From a checkpoint of a small transformer trained on Wikipedia.
Training: a variant of Muon for these matrices, 322M tokens, 9824 steps.
Each number is 500 + 40 x the weight over its row's rms, rounded and kept within 0 to 999. Layers, rows and columns count from 0. Numbers have three digits each. The size before them is the row's rms in percent of the matrix's.

# layer 6 MLP down (transposed), 704x128, rms 0.156, rows 301-437, columns 64-95
099:475488511566468494474485561399457455489541483501468426489402505527520548486475477518558516472547
104:475438487533543428501495448422476505513501501493463572494474562453496496530511463494502556532511
039:474497498487444495551489527517439523481499419394527424565494540500478539570549510480502458532430
092:484475489517540558468476461513523511548502526416490471512511507491457481461543496472432488578553
108:496463445518508573508462426542477546561534480403488513448487555472428464534534469538512594531458
112:525508514508465527511525487576476528484524473474549501485384468589487522530479477519550564523455
102:496509503460438446497559478458536453507512503489532534522501537550476518469505468570542465512566
045:445534530525486498470582470460500501462481493500533520415455443545548498491515422431547488533461
100:505497531469486529484577505500426467497463529535519479537543438511498613524521515458471437511470
106:550505554594511519506509505538457486533483516491456478513525487537530550506479467445588468453555
100:496494495496451507463447523458551375483467557483531467482499499487522544476524502516500524508541
103:561512538462539448537537497530511431482440522487436514485432492494481444524531490501525564500493
099:530479463464483457496555459496473480581459529478496456536582526454463465579555596504447472447446
099:466483524523536490529530505457486554585472520506598489444497519462480554527512475432518487468525
086:494509497478521499484479476500458418491498466537506541483547452537484475470524459507491562538562
096:569546518489564536464545528490491565492503419485453538512506505517552499505441464512454553467451
086:448504579535516488447461426505516477464523518458504465505474488419538510501548466513498509559494
126:519436503426436506474497478500481465514481498512470483586500546481523588542467510466514499514523
097:498471466522522483506497483596488472435574519575486560490498469421398492469563451504529497503550
106:560491516513523495566508543574499482519543504479484559484502514525474485482511556493520461561434
109:540540497515545484384492449488458490481499530465503557538472462535513496495489399531589512482545
104:512475529527497421501472522447500472520549558487460514476490530534507483479444419519498545540579
106:501481536487442560539479515432539535451555471455489536512541496495437522512547541510510553507507
092:398444468548546448611427453417474501513510500479524487458510453457550498528547448539463488487485
118:596465539398554490468535509556467515435491465552544493506494488413528454527458481458524490482518
095:476525470516555476480529533429588491519514503549541465520511479520573535504463486494530543455469
112:515498553484535540449504435558523502493527486513550499533564536536497438432547492454472483456484
098:439478573525521534475513583510457564496577459505610518534410547572505489489520488531584502483488
115:507539537454514560507446444521459509546607540521567481394570516480468554521608449479535537489480
092:488478540476465597534491501495486522541548486559444549503489501487490537524495519518467550503486
089:516527582444543392456561467483544516484484458566424533508508459487493504495455443502465470463475
085:517489487571544527476563462523435536526499499557458486505498537538522555490491415577473424410527
099:560518531460495487527416421528462544481544550480477484540475448498477427446531514523513516484489
101:495471409435557496478426526524554505448495513519433459594480511425531553562550465523521471502469
086:479538496543521593573462548531482477502537503508469505481514563552558497474436553450516405523528
115:525462534498436485494484495506521443480464481474479522488478481490403425563493557517516459455499
118:485451480535455484492529542519473471459402589518530510476424542537482496510442486500544536420501
112:506463492532466459457453464556550543513409531546528407468446487522446545501525486520554455451542
098:451490461539516539526535480518478425509562525473418483529477493419489493504421522493554457553508
049:522505553577488489506468430512535481530548529481497564384494450543593469471546528551434538485521
076:382487475491585521480530548525505498455497495511558439522458489524517497516480481543515554509564
097:495434544526534483456483491429523524536474507529477422540454538480502558470530518448501523561477
100:556520506524513431424574524456539557533504510473515469535527510532544497525470525472517498481523
086:578485508459479452526494452519474443528511552546532495469526517431511556494546485525490491496407
072:505549498577483471617511507521499463468516467539447487538499444529496535520468519484486537532593
110:458499519480566478556532486522428511532501507438515518556486506498465513458499453471496445474522
097:519555559459480466535536500501470494570488431498477483534486498537418465463528565469524538498498
106:467527538481529480458474442528545472436498499480520539510508560598434453521479518443478520485416
137:524489495504577493619563451514568526527533553537529485487481498482439500510468513444518460492526
117:478542507527592429449562515402553492531487501511528478585450535507482553487521435458496456478499
096:461545589482502414551518497507492475526524529567489547512549488538463460502449480516515490517460
102:559537474453494547509498462527467570464496557476497485515458561530536525462483430492471487596474
076:495509516471487469521481479535549497474537438517524477479554491511619567415554504574529445535508
101:452500558504467461468506486536524493442493495416435556510545478513530541493441504536540524442422
078:534489463543455535513540477498561516518477479530453518481486486478439516503516553513546504527525
110:516483455483511473516479548519466528536509451548522460500512448419518488524438471544452439546485
106:554493548496547454448523472529422514454565490562438523422469542482535518542535417553500458431500
101:478484585411492514504524512494554509458517465554529525552554450463511476481610471472460558403416
123:475542531516535550519544515432458478514450538500539428520517473557497494502492450495497503463522
105:510508490478463551551536522588557465447501497500456491529457554579518522481454562478473550519567
099:493493477507524509443485434513524547535506483422484560397514543452540478511562547515513474548495
121:514424502445479535448571447569534513465555436549466498485439482456542481456552443472534534577520
107:509494520552531473464478530455518556536536463503495533521464514563457536451496512520550523511466
094:564458499482583505507494490549507536522517468434572474488526488457559488474470491505515466486443
104:527554510555497543447420526575534529530567450532484531523483524499586495503497550582556523537512
101:591485484469555526542534567496529486501486513486509535548440500492569497472473491437499536482570
090:589518508496500549436478542463484470467567470524505514456475529480464486546489470494525485529386
112:526485567461467538481520470563462498511489475478465524515477477476506562459503512476453448471514
087:417513462573494440445480542479530485549499488555494522567505473428500496538484505498529528590520
097:493507498416448434486442498539519515482460518490546558577504485568521572508479509501503520547528
103:474546501526483485509511563501492578498487518475543458495433548457475489512507478499488528524446
060:510498507482575622552532482514496514559497506546455494476458543521467567499441490469496543415579
116:461545459516593490463522625533441438507488538510528486494435479453524477511485573566473548487463
105:499511462486471551512474426421507462494499493474489472510509508495624478562476517498564569536437
080:500462500531493481505467525500488512500528501511478522474480501494593465513507528456530443445395
091:593465563436522567465497540531538587494474492492458520445458594442440522478406463503525475567434
109:515576510549519459549481511467567531523485544543502418495510552455515487451477534401523402523528
109:560445485466479534594467516578455519383488438495537440466459493510478420524474543500515493538609
107:473501466462526488461559472502536437526644507530540506545508506502468553527454431537473492466533
091:588519546559477522549480524501443437481492523456436434474462500480555571529445539449539481530540
118:488489523482505503447478469502474532513478472484594500485529486528554444440491541546550452488553
096:431371397529449570506520471502478448506540488549543516509586427488516511507526420525529485512477
088:495493457513445471590496548462561496544491496470457550523470511491519503464489495465485498462490
037:538459540549524523573513530554591513603531491451537552490495550451491490500471485507460538507517
104:496464468514487563488490511448410528483482532489508434550475570563480529478561448512459499557477
093:489501512494486455459573385452481538514534478548524546406452509479480512529552504514493436498548
104:494433483532502468458543477507535487498532545498585588489457526480428480576482462495468539479510
056:533472590533575507501547464440428520575533500479462493435468516439570471488508535500437493508530
095:491560503483545492412427430473482503531471500529569503497492441539492407486477509544472464562494
112:494432467489511501548560401521513546508533532473513481487570387489466541543532525470494501488507
088:501466474502535474441559489521454466496494486464501512511520377491443504491490532485551594493500
078:505454502526445611589493511461511479467481590479475476539441510508494514467472571463522547475480
110:496501601574492508483545533460504510509473542400529542613487497525554527509487542499474501499458
110:555524494505487548481457584514450518411532470571487433554460505533510530452485538507488494470488
106:494542500516522515495526533544524537599509472497466466466426512557438453504492528560512491537487
107:534532485483477535501553446463488513551510496511535544459506492523438486577534419580500436516578
114:462480470513522489540439534529493545490456474478474541520472443556494549414481461515513526504532
100:384479525531527425523491524485552514479458509495478478570540480504563495424468470523494547472502
109:516371460497552491525489514522464450545522543552506540545515518570468593475503505511478533497509
077:561487490423462484486522558344492512505489480505495482577512450500507552443509538532514442510446
089:497463512476460407527480516483491505554533495532548556534570455509514521480466453428458474505469
118:506506488447438561500580474515513490484525488388492434489506494499440525534483552511542479447508
113:456506487497532483541498550484517461545521502533499564395429477546521449424492510603517568526493
090:515529503518520509516571567541450506550491511402483460477492460477470549437543507480508467489466
098:515455496482513542484511583527395513463473583507443465535496539495541512480434479488550466520512
097:518419524533479506472512542481497479500481530579545620425538409456446498485533490553524488514495
101:544520511504423473529475520481523521559471520498484452506512456423478498534526542540552487495387
107:557530555491422526443508443526471445510526514515536484552465526444524476536508590543478499480432
095:489496486480542447447509481503576498420520446464472552612485456511525514589437507550505416551524
091:463483419529520527537523502529556473528497570532485450567528489422446512549514479474450483499457
098:530501531584476588477453557518523579442535444527492407526525559500500504532470502484445564527523
097:576509508505457534491527503440496484388501533506485554541502521484548502474440505508488457536488
101:434468496483472452498566506484445509487514449498498477396516543502484529488517449508427508510496
110:539467522479539522522566518553510523495528430454484443525487513475518524523507541511488404470505
093:460406554513461494477438510498515519505546529442470524489496511430526540560491512479608421504588
094:505472550447555570519497487464484434505433488434516508399523499536549513529514495568473454555552
108:515517482565441445596547432446514430489523516542469501509450495489497495477518495486468407486593
122:527591461513467501529481465546477621473481494532537397514500545534490517545509531483416466550516
095:533423512583474496471518508465506508473593441441475538493522540386453586532530528510494466543486
083:425587532583461487445497536439498478505539561548475478526442572490556506433468505480464490517515
070:491497521504544474450494460441504537506519456481479548390526524427502494521573554495508447501459
097:448461494548513530522567543450457529501539435471475461558425459479511548405543532507491505543475
096:514468429552481489543524375474433485454559474534466464423562559469432573512517526598521558455483
114:532469539509508538598469464450504516488543511546477498479533419448578559532487540438493490553525
102:526459514526482520502559461497512520488526519471542432497420505514535489517436463490457467450506
041:538466472524479511544464477529594562454492512512417521413541570436553490531553533524475463445511
087:473481533566502539460445503498544494469495571523536416563467570530529574449456484469496539555532
100:471507426456463505481467464459515544408510454526567423428470530453532479489507507506503511546474
100:514547464493531553464480490501562498503531521547506444535547521593507487477463456491547506439506
135:522482464551460505516496577451497500435503522454478465496513526531492413469584529492567497483494
105:467486506430509497504473538491516423475485471562494497474526470579517496454524477450425592505440
110:466458515530481429519523486462517422518517446554491615536521465508507550544466521558457510484544
097:501522450543530488536495458501531474453413437486500478507500526497515542523516566477538433490499
121:475548514537481503483382540525527490517490572513479480438545509478606436467513479544536542535570
104:469501486416485509556458488497495493500565485565538484538550450516471536492504526501506509455477
109:489554502478421515487531444444525466495528491496492501477469532476525539496492497419513443503521
112:522482468516485573453509440465509469474554571509514499526574524541487484456552531464488488452398
# layer 6 MLP gate, 704x128, rms 0.363, rows 302-438, columns 64-95
105:460560517502508456508508534518522499579530512463455497565536531556528520519495500524481540519525
037:469497581478486495506507464553489534519500516451552425533455550493534583505500533485437550525523
088:482499522524490501517488482478549475514527513502515558525430463457495442489437476528477508566464
099:452600511483487434500520539510513515489554480469565479524458443464631474479595469512470512481505
114:452476465495495501530491490489431475469445512503411448524551464526527480554549540513497481453493
091:529514532515525523507487518461491436478519528444490519402515490523522470493523507495479470420533
042:547528461568468491463476442531484524452513475503529466431504530522530554514530448486466495492584
092:552482544460545466527564523495504439567492570456506442495440469469458524465502534495556517484531
104:595489484481497522492422526461457517417499477524508492537430492489504477457500503500509521507465
100:503582482509511471443488529483564426553565514620512518524508569505497521499521475470446526536554
113:503481524560499477504494433430497467435460477515508511517479465612466523492460487518470512476427
091:505472502502556459445543487490509564467471488520510594508493398464535452423488475502526570496533
092:543473535454459475463487526489585463465498476483462516421502490501508453487510539479548464490583
078:494453549503457460504575540568472500532423483423574517461424480515526476501515476480549503475471
096:564444487493482471486573469498495577426507470537482503503458503479555557395506539502498470507489
089:461536580474475480509558490497524535491533527455435503446490506436496420529539484473458387576457
116:460536461461435530494481522523430485516454591514557542494459499569449511478534522417511443477538
107:507585495445517414511501460506550504529467484533567457494526443494446470544454490475501521517482
110:422499459485477472540531537561506527483543458526482502555504514523458456507459542453527426486499
111:448520525496480410456419498497459514525518516464504509521487475552477403500497501448509532512511
110:467430499491483569542480546507464563473492506552473480526437570532552508554428545586533487518472
116:509489511488393470499520472474459475445475440486539538426523501512470507455506514505521538499470
091:546493475533508492564468506520478486535525537511534514383510523449463473498533483509407565594520
115:507508513458452542541491532460560600492476516538503486413486452518510442571491493460539567475487
101:498520530409555517503549443561528618488484528472478520536544541508494448471496542511491482558506
100:536555566508467523461508529557430532536551503513496494477520516545489530471551454498472522551454
097:550596464463466526583480473450494511422471597537516518502417524517550514425504436440460546536480
114:555510478515444559547642515594570458491517584545472457560475464482482447496452500534482539505438
093:598437509476494462460594483536545532524531566577433483507533474563467528541513528562526526494505
093:448530498479525559456521493515495504477526485558518481471542483540464449444488469532516482557494
082:488480435489448514567473571504464548551490479508523573500553487467542486550523518448517520466482
092:535539453453461481495442519550448493480515460469466528502542461411493493467493490435614478461452
108:532456423546525527420487471499506570501501541520437503457484509410497557468505455505504561481541
108:483549550473497509521471516546491539550516522536490518500507478569496549465552576539485524447456
121:545577495606476490452513467472545514501478549512461497449514489523504559467433529550544580486538
122:507494501525469437503531507488511479490489482517486523473619521523441509535561459510504446489559
118:491527519459484450496533519456515481453502477457427539527537446515494464503430511510488511511426
107:473492475523432507514535495450562453541534563478532522402537439473522468530496475521516558567542
050:459542481563457578433442464568509575492490486471542547451481486519522560482456472475543441484500
076:563528534601436512504477431435426505547571464502436472503463522463524481435467510531520436504505
096:561523551504446492505553617548539460483562493466510535505387484481478541451505546505466463466483
101:516515608445489513517502462537473428547527505515527517488548521534475501454537546519539576548490
085:494490431482535424486457510482492506522419568547443434568467459478486507451588450499466571567463
075:522522464489501492447549498540572543527523528475484531545556582449532605523582489530433466463469
110:495542410459468546528491496429508462463534496542552546456517501560551472558452535510490493521455
112:508500538372498498414407446483526538475508452552484498588506499511421521467429551421478453496505
106:502537576542478486555538498491476556523439444490505416408456442536495477405465460523478442498491
133:447570519540554492475510513407516482528501540511456544501513534496489549478536477467566470501507
112:472478448407524453450462513477549493453515473485552475499516515436520476477467451517544458506491
087:503525491482512569554503497595467525497549528530492612515492535499508477553527413504545582438495
090:534480546489481477533479582515470577466474498426515551537538552530521486458521475427453488520481
077:476479540429502512520436500475500455474530520510518537496476474525476484545566591555527527535498
108:472488519419493537489520415524543469477434426484474489457528492506561486443498455556472567517524
079:471509506471559477515462522505534501513542529520537476464498509555509557445477491415551485494512
100:443462552487436548577483471490472464444486491432468492478422520589483475503521504468512510553554
111:608502496496509527513436523522481491431440491482444525499484521433496476534499488518455477550506
095:480482611416492472531578436501572502527467548449529505448554466482494534463571473550513543517449
119:536546536470556538499482487496508592512498500503495503541491524500505449512510531515453459498474
109:420451479432517470565514547502497503472497497531560476548545495569509519405525499465457504484544
108:493487479450480527472449567441498551463495479487471462476450424464545458520480485454459515476512
116:532502499424552585483470455494462468516517521523479537552539501450480524538540487551503510550450
106:550515501506494540523506486442426553541488458472477555456502486606547479483443494497490532600518
090:554473453471528583544515436453546512528445455522454484482537537519534467467473513470488467560508
103:463550567459504495535571491517496483494388414520481466510463509533515453463518482481520547464517
094:427471472456517501501518506362523523530546459584499532520508477483532532500525497515493460450389
094:523535440435454401531478470529453465458528517504465512547530542507562468436449539510542540540568
110:467505454460467573495528522518497461525509528587510504570508467519455436559539489444484545511456
089:465489522495510464463469467520521455498504525443553501495456501482479472509460364507502524487444
104:499448500515502488487499517607506506542472460408497487472568523526473533521484476469511440475483
103:456521519546472509539519499472553516463494457473511501520484505492531534447545432535555498561568
060:489483551525472586501541486514485598473491462491474454434515467458465591513525486480483528485558
115:506541471438487491490512477507484451478510541520432478515523446496525533450471448520574508492591
099:472523478470517436527405499534495476530490483539486418469516540508542439450560469500587453545430
072:467545532487504561488553509521519579569471497489522511507529491503471455515544435560472552547557
087:465494540379506469449548505500483447501487493494478494480501490580469507502535507535444536530415
109:502527503464506544544503486611503482540533485480547609446572438502522468489499531510486557441460
111:437422497546517530474564498446526548462519449531544492484511499447514551509615517515523558438495
113:489429522560454503489494519485523475502553507575585463574539509542533513576508510478482459496509
098:534547473479485522523468561460583495556521547563513526558552499500537490512484458502489566485459
118:515559532512445516544451485472522564477440493554464503548516419468514538516486531543485563527430
101:522526466504487574472566534542521500570502469566549504471534544502467539556488467507484526478435
082:521524501489453493497476486421463472520492469485466554437508486518436467434426518459504451559562
037:568469547497513506546523506496553514561488495502532507525478501488463585485478471488539551486513
100:471548518531593486510470514522600495484458479549443423498513464522445469498575520480554552420510
094:553439498532541527558505530514539466461543529497445500559552581535482528491525520450473534566507
104:542537524530500542539584514507560480497492517537511524535516463511536491483447560525523565519578
054:451508497526602549415583536561479492456531526590554505552504490433504540501502567426488536454422
093:476530531548529528490539397441556541533521548498537548486528484549490495465449479512472514533449
093:532472471483478515541502498462479604499494502500497500540523491567572472468482435508453481500449
084:516477491418508446515515470560530494431414457513520485537547543443555438548504524499517566442532
073:484472464505465546512516486474422479425433563552540559518433505511576510491520449534562448540512
112:483483469450469529460465515494529524424454497544414519415522526424512469494537499429421463504507
106:531528597459537559538405497464448536582520466446514618513514508498548462441469533489444504484463
089:546534562514499484537422559532519500446533505483479489394434492573511456477521546532544504538426
105:517459443388470573505450522528481495550412515532433542524509532536530532460547466501496424490532
111:420513513490518482538502585507509480565499549510450484421517509508496435502562483466532506411431
101:456400458403404552544508519467443509577468505515520461538522478558536502504521572478501487527458
107:494424523465506439492551489542488515507469573507453443498554491579504585536431518484523479528468
075:494496441500504508456529479454526480516491474595486572548521519416593555510469496501537552487463
089:518527458518497593473492546541439567534550494524455506482480443552442434542478519522530531480455
109:471478479517526506536418507485471538516452515485491506550525479512613508495476488487522493434437
114:530545550523528547388551473539521527516503550547483489446563537570499548483467548502509506484515
081:512471556482440517526439458495494448549451473542521553484475521468417432477500488488472449584521
092:425573521561435512506556491480581471581470465550510546443495481496476506536526489518445495538520
097:504518474519558507576468497466477570452579531477513520475519483528459506560479512414438517527497
093:590463485556502470457373528487557554493533468427518471483520442526503501511492581518519512487535
110:534505465495522459515466496491502600522444578499472517587541520468449494496469475473478574472534
083:474481465523464520583521480495449514489480449483480499441442597526528480407521465506463510511496
104:462498439531448502518529489512580437580476557497410470509465513460512561445525459489498488451479
105:411410496477471542456494484547443513443526517448463461521484504519542447513518502521500499469402
099:455487519422520497469424390457514499459489532480437493488578489504470512466459419472519485541527
101:458471464470424476540591573513513517555543476534503546520417500533474531429550401458542477496467
108:468442460468441571489446508542559505544543473490561468453524534471554462504522467526570632562566
096:464500446455452456511488524560492482461476480478546470512558442443489580499496491508457567472422
097:450532543467530532469555531456560466455481559547538455477465454559523482490493516379496519530484
107:556454453423461497451505505511451491584496484462509520549481519523603510469539520484549543499503
103:491464594516529541516568563489522410569528530488486576529463491485564495520460495502538535475503
095:436450448568494508541493461497425498501506446510465473498551444434552574498527431519503455517530
084:468482538482498526488536516580544478468524504523519559458514420566511595513503539576456500525508
059:451515454482540553499421521459488527484466416514509615581464480472496418464525494538467531496490
097:520461516512478437521547577465469497598502553476480520591521530500545494588453505458519512467529
105:492453484526453429518506445522547460474529493483500477468513470476520551514492483541482518439603
115:566481517563466453472506434430498481482505506538530498490515493512503476495474535454566459541485
103:544510506476496512436501423566552467535558522533404505488503471516455503510503542581475459472521
040:425410429571478541525545475473442491441537482476521488473440418512486482482554479521524474517500
084:534547485429517488547461498520536526524483485494494540546540536472509499554493520531504532541537
099:453465555504445443479504481518459484492495559522505410477499429541503466527489458475511420532502
099:473517529486434496575494529559598458469521432568536467500524518541545478466534512515590532581552
121:501549452449544469521480529476555433516482541514453536554539508468568519529512456475524511558530
101:477520549490457444453498514452473500436561415549494522470449528471527471421516540475530456579564
110:542492438433513523495574520551494511531541586549490510520483549488479552528518498500453529491486
107:552547559469462579520513593464517561483481508521430441528512568502541513505543497537550500506516
115:519525562545563560539487411496572535466448554551550552534509520509557587474494529497599482515519
106:442554518488493489522444540504560444486524543477419571434490504547485547430508496487490553500510
115:497461490493438506402460466487516499527544501507497569581497503505501466484505439442549443547464
119:480497510457453423509573540421502497445523520486505490522473528473519495442515527470405551425544
118:510509517562453488443485541509549512472535559467481458563454572464535507528512452538471547534516
# layer 6 MLP up, 704x128, rms 0.393, rows 302-438, columns 64-95
103:474534463542487505551445479568487529476484534437503460491503452544596502551604492438448471583505
034:489562465514545520511468438448539477552499485569376537478490521463442487492557506467510470452456
094:529506535517598540477494499515489527518411422511493535450525522478497520501476445576566481465455
101:475524543450488492539523546371445483488507541559447529554433519511586525465530486447478498514469
122:515514558548487507558440468471492565488517462427441565448467486573427527433474556498497496449448
096:497535490519495520454529519383579438483477522495489589565549478539453533519491521496484524516507
041:527516485581535475438479468467540537454522476494567498451448518548445528481544464470499450470543
099:530490515514503491456491517454501526501484490473460456466441533382525450459474438572515573448536
113:507452579514515588424499529494474449532501479466500620438474508459433486484480542562454618462535
094:506546573535515537480558525432550449555526471539526479461558490518447572508524458504504446597570
111:573525471501465549573406452482556539492485523514540513463489509513514459446500437435446421528493
097:476527540476515508484470540533522469485418550481508577512498426577515519462497453457550540540515
093:515532439469499571495456494543477510473479467492482521420500500518515435480523497481483462473509
082:466525498540463445502518487476497532509447477472468504466459498526495483531557564471516450425500
097:499450462522500442497535477535509495500577552477501576511493546440563498570523516488546564524461
080:643430428511504523516496462560505439542516442553505472489515507505449528521474508532523498465485
111:493479478536565461475511498506522553469472517504481569546443433550482531515518509490555468562445
101:462516562510545533475482462439543477456466484428485448441490547489575519414521458510498510473498
112:477540534514408461541440462492469496474462500481456503488537488494496503496533439478490529401524
107:559554543488549412476490473491498413528442462446534472485568559495527444536473384428502501493493
109:486546529519448487550534453498532526479448475504522508428493479473455543465481495489479500496453
107:581474510521560491453566491534515514505439518551452509455517512551487479509431423482420492500505
093:480500466503554583492507450603463571551502469482484501501544513516488462543496421439498444487524
114:536488487480538468448518557515526553547560531487469476486491506464484482458503483515582555552546
105:506486483532541507559490510491502591444501510491493570568532536498477516495443458499474548472505
098:419468445552526487538492462461471437501476537554526488505506494536550467545487471536583421550558
099:541458560539517540434515508559428559535517552464477536496434418495506546399533479521491482517521
108:521466418515538490499474543441448481471482455459438526560441445533533472485405500456527458471513
098:450455532514456529503538451481464511539504479548494501520550510504428445581421531528500460513537
099:450514515465476488461526488515467501485605451482437504529492539492505544459475485541445454544436
082:521490470578479446474486429538492508429464463487495445506553550428532478538523542526525510477530
085:499508469529543516497574479516508460451453596494534581579531501507517531507532445514509490486477
107:467523475482435524482494567459475530437517487588395448445474500467523515467479483485508489463452
094:535508477474526451447499477490532507477470528452499519620513536510462523540496458532558548514435
120:451452563476486487536483494447479481509498450464461553558469507566543526538470557463554463517602
113:513529502489476464502576523445516460504502542567531591491482449468427465488549407518552462507571
115:483455495471475463478584464478500577429565461476488548460521511470510467452485559502484467513511
104:543537502529536475525480532440434535430439388526495472443511457500534488520476455463510486472479
044:490523456536509527498510488472512500498575496542522481509495578470504541479544506521384553526539
083:453471534431521509490550482523524533470459494466527484384445523538489543545490499471538483523478
093:455482474482522488511492475555471550502476530488537507473563475546522529510514433528548519476502
102:471432486541481459471550606516436490479424545425480455538496477496465460512454443515452496485482
097:424461398518460462443426436504448508462474501510508485532427485550451437529472451492462514494530
072:509577509431564541499533459536474507548395445488554524518503553554467465544519545482531508480477
109:494504513473478498464446526437512494448560511514521533472504508459543498484469463628523539568511
102:462483553514488516422522421447506509515447464490458487543493525567474389537521534513536425492495
109:506460459523505507472493492500443535460514473433461487481474505558503537517549569486538571538500
127:523536479508548444438557473459470557494469432464525476473466511577522520521538438505535486548452
115:522496543437500436494369473503461498438452477452515556525509563555475468462455467525522477520481
088:507553460507403494569515466525476556499493506583484554428422495512488473542425474432508485430542
107:499504550454510481447496499407531422558483462546485479459509469540485465570475462474571503459448
081:512497467560496484513516488494530499568509497491555613465534533507461588507474507477587506550524
114:568560507535532517525497505567527534573470522552514497450470561475528578502578579571409551529572
077:527532423509516528571556450474513452524464554478501473515486477535490515551477473434502524543481
116:454520493469486457507499442459467464495462504450466519500515523486490496528545458394483593501498
107:482579530532439498545571490510551515526528479524531508415570477462488529537478500533524409483523
102:511525466504460508410553436414581532494504494444511531390401431444495433475487547552502481537444
117:460551512513485443433414412421520479470527550452470489461514534534512487515509520568500402558458
105:502498548528580488455565428441495526497512455456466489427537526495456501527522512508500481526504
111:524511481479473506495513475539525500512590466610517572486492526532447488540522504449492485472502
115:539420449540523499437536559532513558416506471501515486514478539472518531536517546536472556496543
112:486519529504524481559480431501485495545557567616497429368554479489514521492498526597544501546505
080:551449436499533477497469482494484421518499518479508610452457486447476493484513503398507595506512
099:545473527546424506469478493521439509497559522460450447505542473531474476449529539485502536473510
096:438504452477467486473432501483463596553584496555490546422517501491404453522566480534457492487477
101:489455488495553532507462528482399433539571561450532516456461477538523530473440513486519480551527
106:531460417480434458465524500486494521421501474512454500515522470480525468438469512418538452436528
096:514481517468516575454553506563512476449482525549524553470545479585459488622485498451487468469488
095:432497460585449596525503491512464465534460542537484446419451518471493459554598430511468525529480
103:474523530456533476456508505539482496541452460499509515477502508465413517512459461532489459435485
062:490505492493515525504493428487461499507543512447523554425545550534496489459431488517475476535495
121:499568532574535483524494544555497529537485521487522495490550552510515506523451526479502470542521
102:520556570546568520451559542528501582461512478556432539499552514491525546493508493522479437440548
083:549446478536484511445497514499492513584470475439445439442478547464505468526474466468504520524606
094:480584524501523479479483524577418525548493448532455444460511498460570563510583568472452584442504
110:455534482533517542549501554461494502400485522523476494474541581406532394566480481560555475469503
103:525515436473502513492477460494475528447582491457493510466515477527447511549559466469478430517478
112:515528482509517455485492527449490558474519565484498491504443615477554539544513511512480513483491
094:485470495381529470519495499478469555507480494513555458432538495568496422475537455499466475513524
115:502421580454562458409517502433504532510589451454547548492536581487522527514492533474514479550514
101:460467468508556522474563522479514521505481548533415517503511481508440468517493553576551528518525
077:525501528516515480526486475473510560470546517519517466525439466442542525507557518496491512507423
038:508529528468480460484458451453462562453516538594480462432472468515484496482441472444527479477513
096:487489462533442548474508460456488591470511454463468440433487487530435524560533499507425510496493
094:550465502471496531475517573530553435474553510461552506539520524494537496514494508476529552530507
096:459448451459462457520470499515514519546510563561515547522481532457472517510485410519546480495541
058:551493519462475528525488513513432583497562501532516481511493459478476494515534450422523532513489
097:519441521540523533607552584498504491460489513500513493472467460461459520497501547497527524511441
105:479577500451592445490458505448496550527483590489441466551452564568522471470484499445451427482435
085:559492460470517468516523480542447523505411507616441527572525479436511539556402528465507608505575
068:431520489538505510481534465444463503464360575524468554566484464442494464502503458554574542565486
110:487481519502521514495517517519500464573493471434497532595445577506493469476498483473516525526468
113:509471555393500529525528466488502499507496486528513477571477547492457538439489522480482536472474
108:544427529515500513489489500419404480481515483526479496464551481497482522456511474472512591499557
110:567480492470423552534489535512494492564483467458462483499525421520537550462505525553528476499435
111:452436478476497503392514500543551560481468476492508481482489548443413456523484427442443564467461
097:521560554511478431485477501513505479564527528529554482572500519419474515505519468506502542505501
108:500454527577520519475501518544479485546544522463439525488491453513479593473508447490554522484534
075:540479471525478532498512440500455486513589505516549424501453471481438491493492495480503545494496
092:482542502509549581483553479525432455479500490494502496474520591484568541445439541475491484407513
114:492456517510525462459462472450507495491444555553468462450497563532412465563496450506414512531571
110:451577491528467482482490545544447541511466478546444494467520503497425558509538514522559572479476
090:469519476495564503522475478511495564556506566533511494531526476514491572550490550506537507533535
094:504537451445473496484480476441509541485475449458537483429463443524505458466527479550483495516483
095:417534475570529542526526545501477532432541440565522453502452564488514505530550528524536504552468
098:509585477419467633561512455519522476512500506494517531528444545524525424511521449515518537472447
110:470447503537482471582457542514485551577448436519497502495541489463473577617598478551478573467528
079:533498479455514435548540516523438453601531488547545462442500566488545455406559471529451538449506
102:498564403549462445532519438476489494506524480542490456416467473485462544540518490511424487496451
099:507545491482514459547541426463518419605430482516508501512517499520487588519570505555509490424549
091:503567487511480430546506512501540444509529493501480531487541515485451514519455516509533496512583
107:554570496478523543414487430516528465516523460521530536566439518555581500554503483467522489571525
105:522511470580496488442499516545507520523445495527480428478468547511494485544517551568574521509470
085:486417523513531465498485519425476530493460474477468557515503551525488491498481504507495463476536
099:500631460520496410462528485484464465534509560556585476613527567465522478505459479443566509488468
104:469541517523517490451439375470491551452561488465561465493504554465534512485472489469538515519481
116:490471472520550491446505483481456430476534577466480532512462404403481431415531492585545542469494
104:511453485529482505489515482545518483470558499565470557524547495474524469487538442455565508547560
089:543553520465491532521516503583540569468434456548538469533522542536463536531517440518540498515485
060:524529556535447448411564576562424474457529526473497470545514501480477475465520496479509497526483
097:556506475422531494508443521521484487429467555567531488537435525474511562528530442523488470490534
088:519453448553488408449537546485504573527485561512474542439480558654512494523483426491578507526468
108:517562582553488421484492447434544521402470463544515555518532512530507523490488437507473429547537
117:490519483544480517515583499517491542440505469551477484555531541467505528475447474502497498513435
039:528512497411543464571508507487525505504510490486470485560446545501495475510455518514494480547478
094:544495520527467570515525476528501510489524577515501500507579484608543533502501544431518567550504
100:510529493490520519471450583594486417530500461550431504464467487495465468509505543566522496492522
110:489519513482481508422429450481454467495437527452602542473458562539499457543539469502433480442538
130:516638503493534527520538464509449548487484555491483398527505481475461548534467565458519514493465
105:482501499516521498555495573438504482442510392550524492513467471514499490440488486435515456552533
107:555516447412520539469493494497506581485444520507479441486434501429466512473544486521440502551493
100:492497473463534549493445519533527439449496517491474508575515497486558505516560492444454482521445
103:516448537461463565504470477529478555506412499522514500566491507494462552536426554529516518497484
099:539461534488496500417451480434589497512528466504512501412517522466471436556526522480547510498508
112:472480530482490534562542514579511417448540555594516493581508484491516519495531485506519474498514
115:498472502474506492563445574440512518448487430564543486506491433469565454564520427534595501543538
100:550505473521487466421491589479562473509517453451540445469510495464464522488503490426457500458498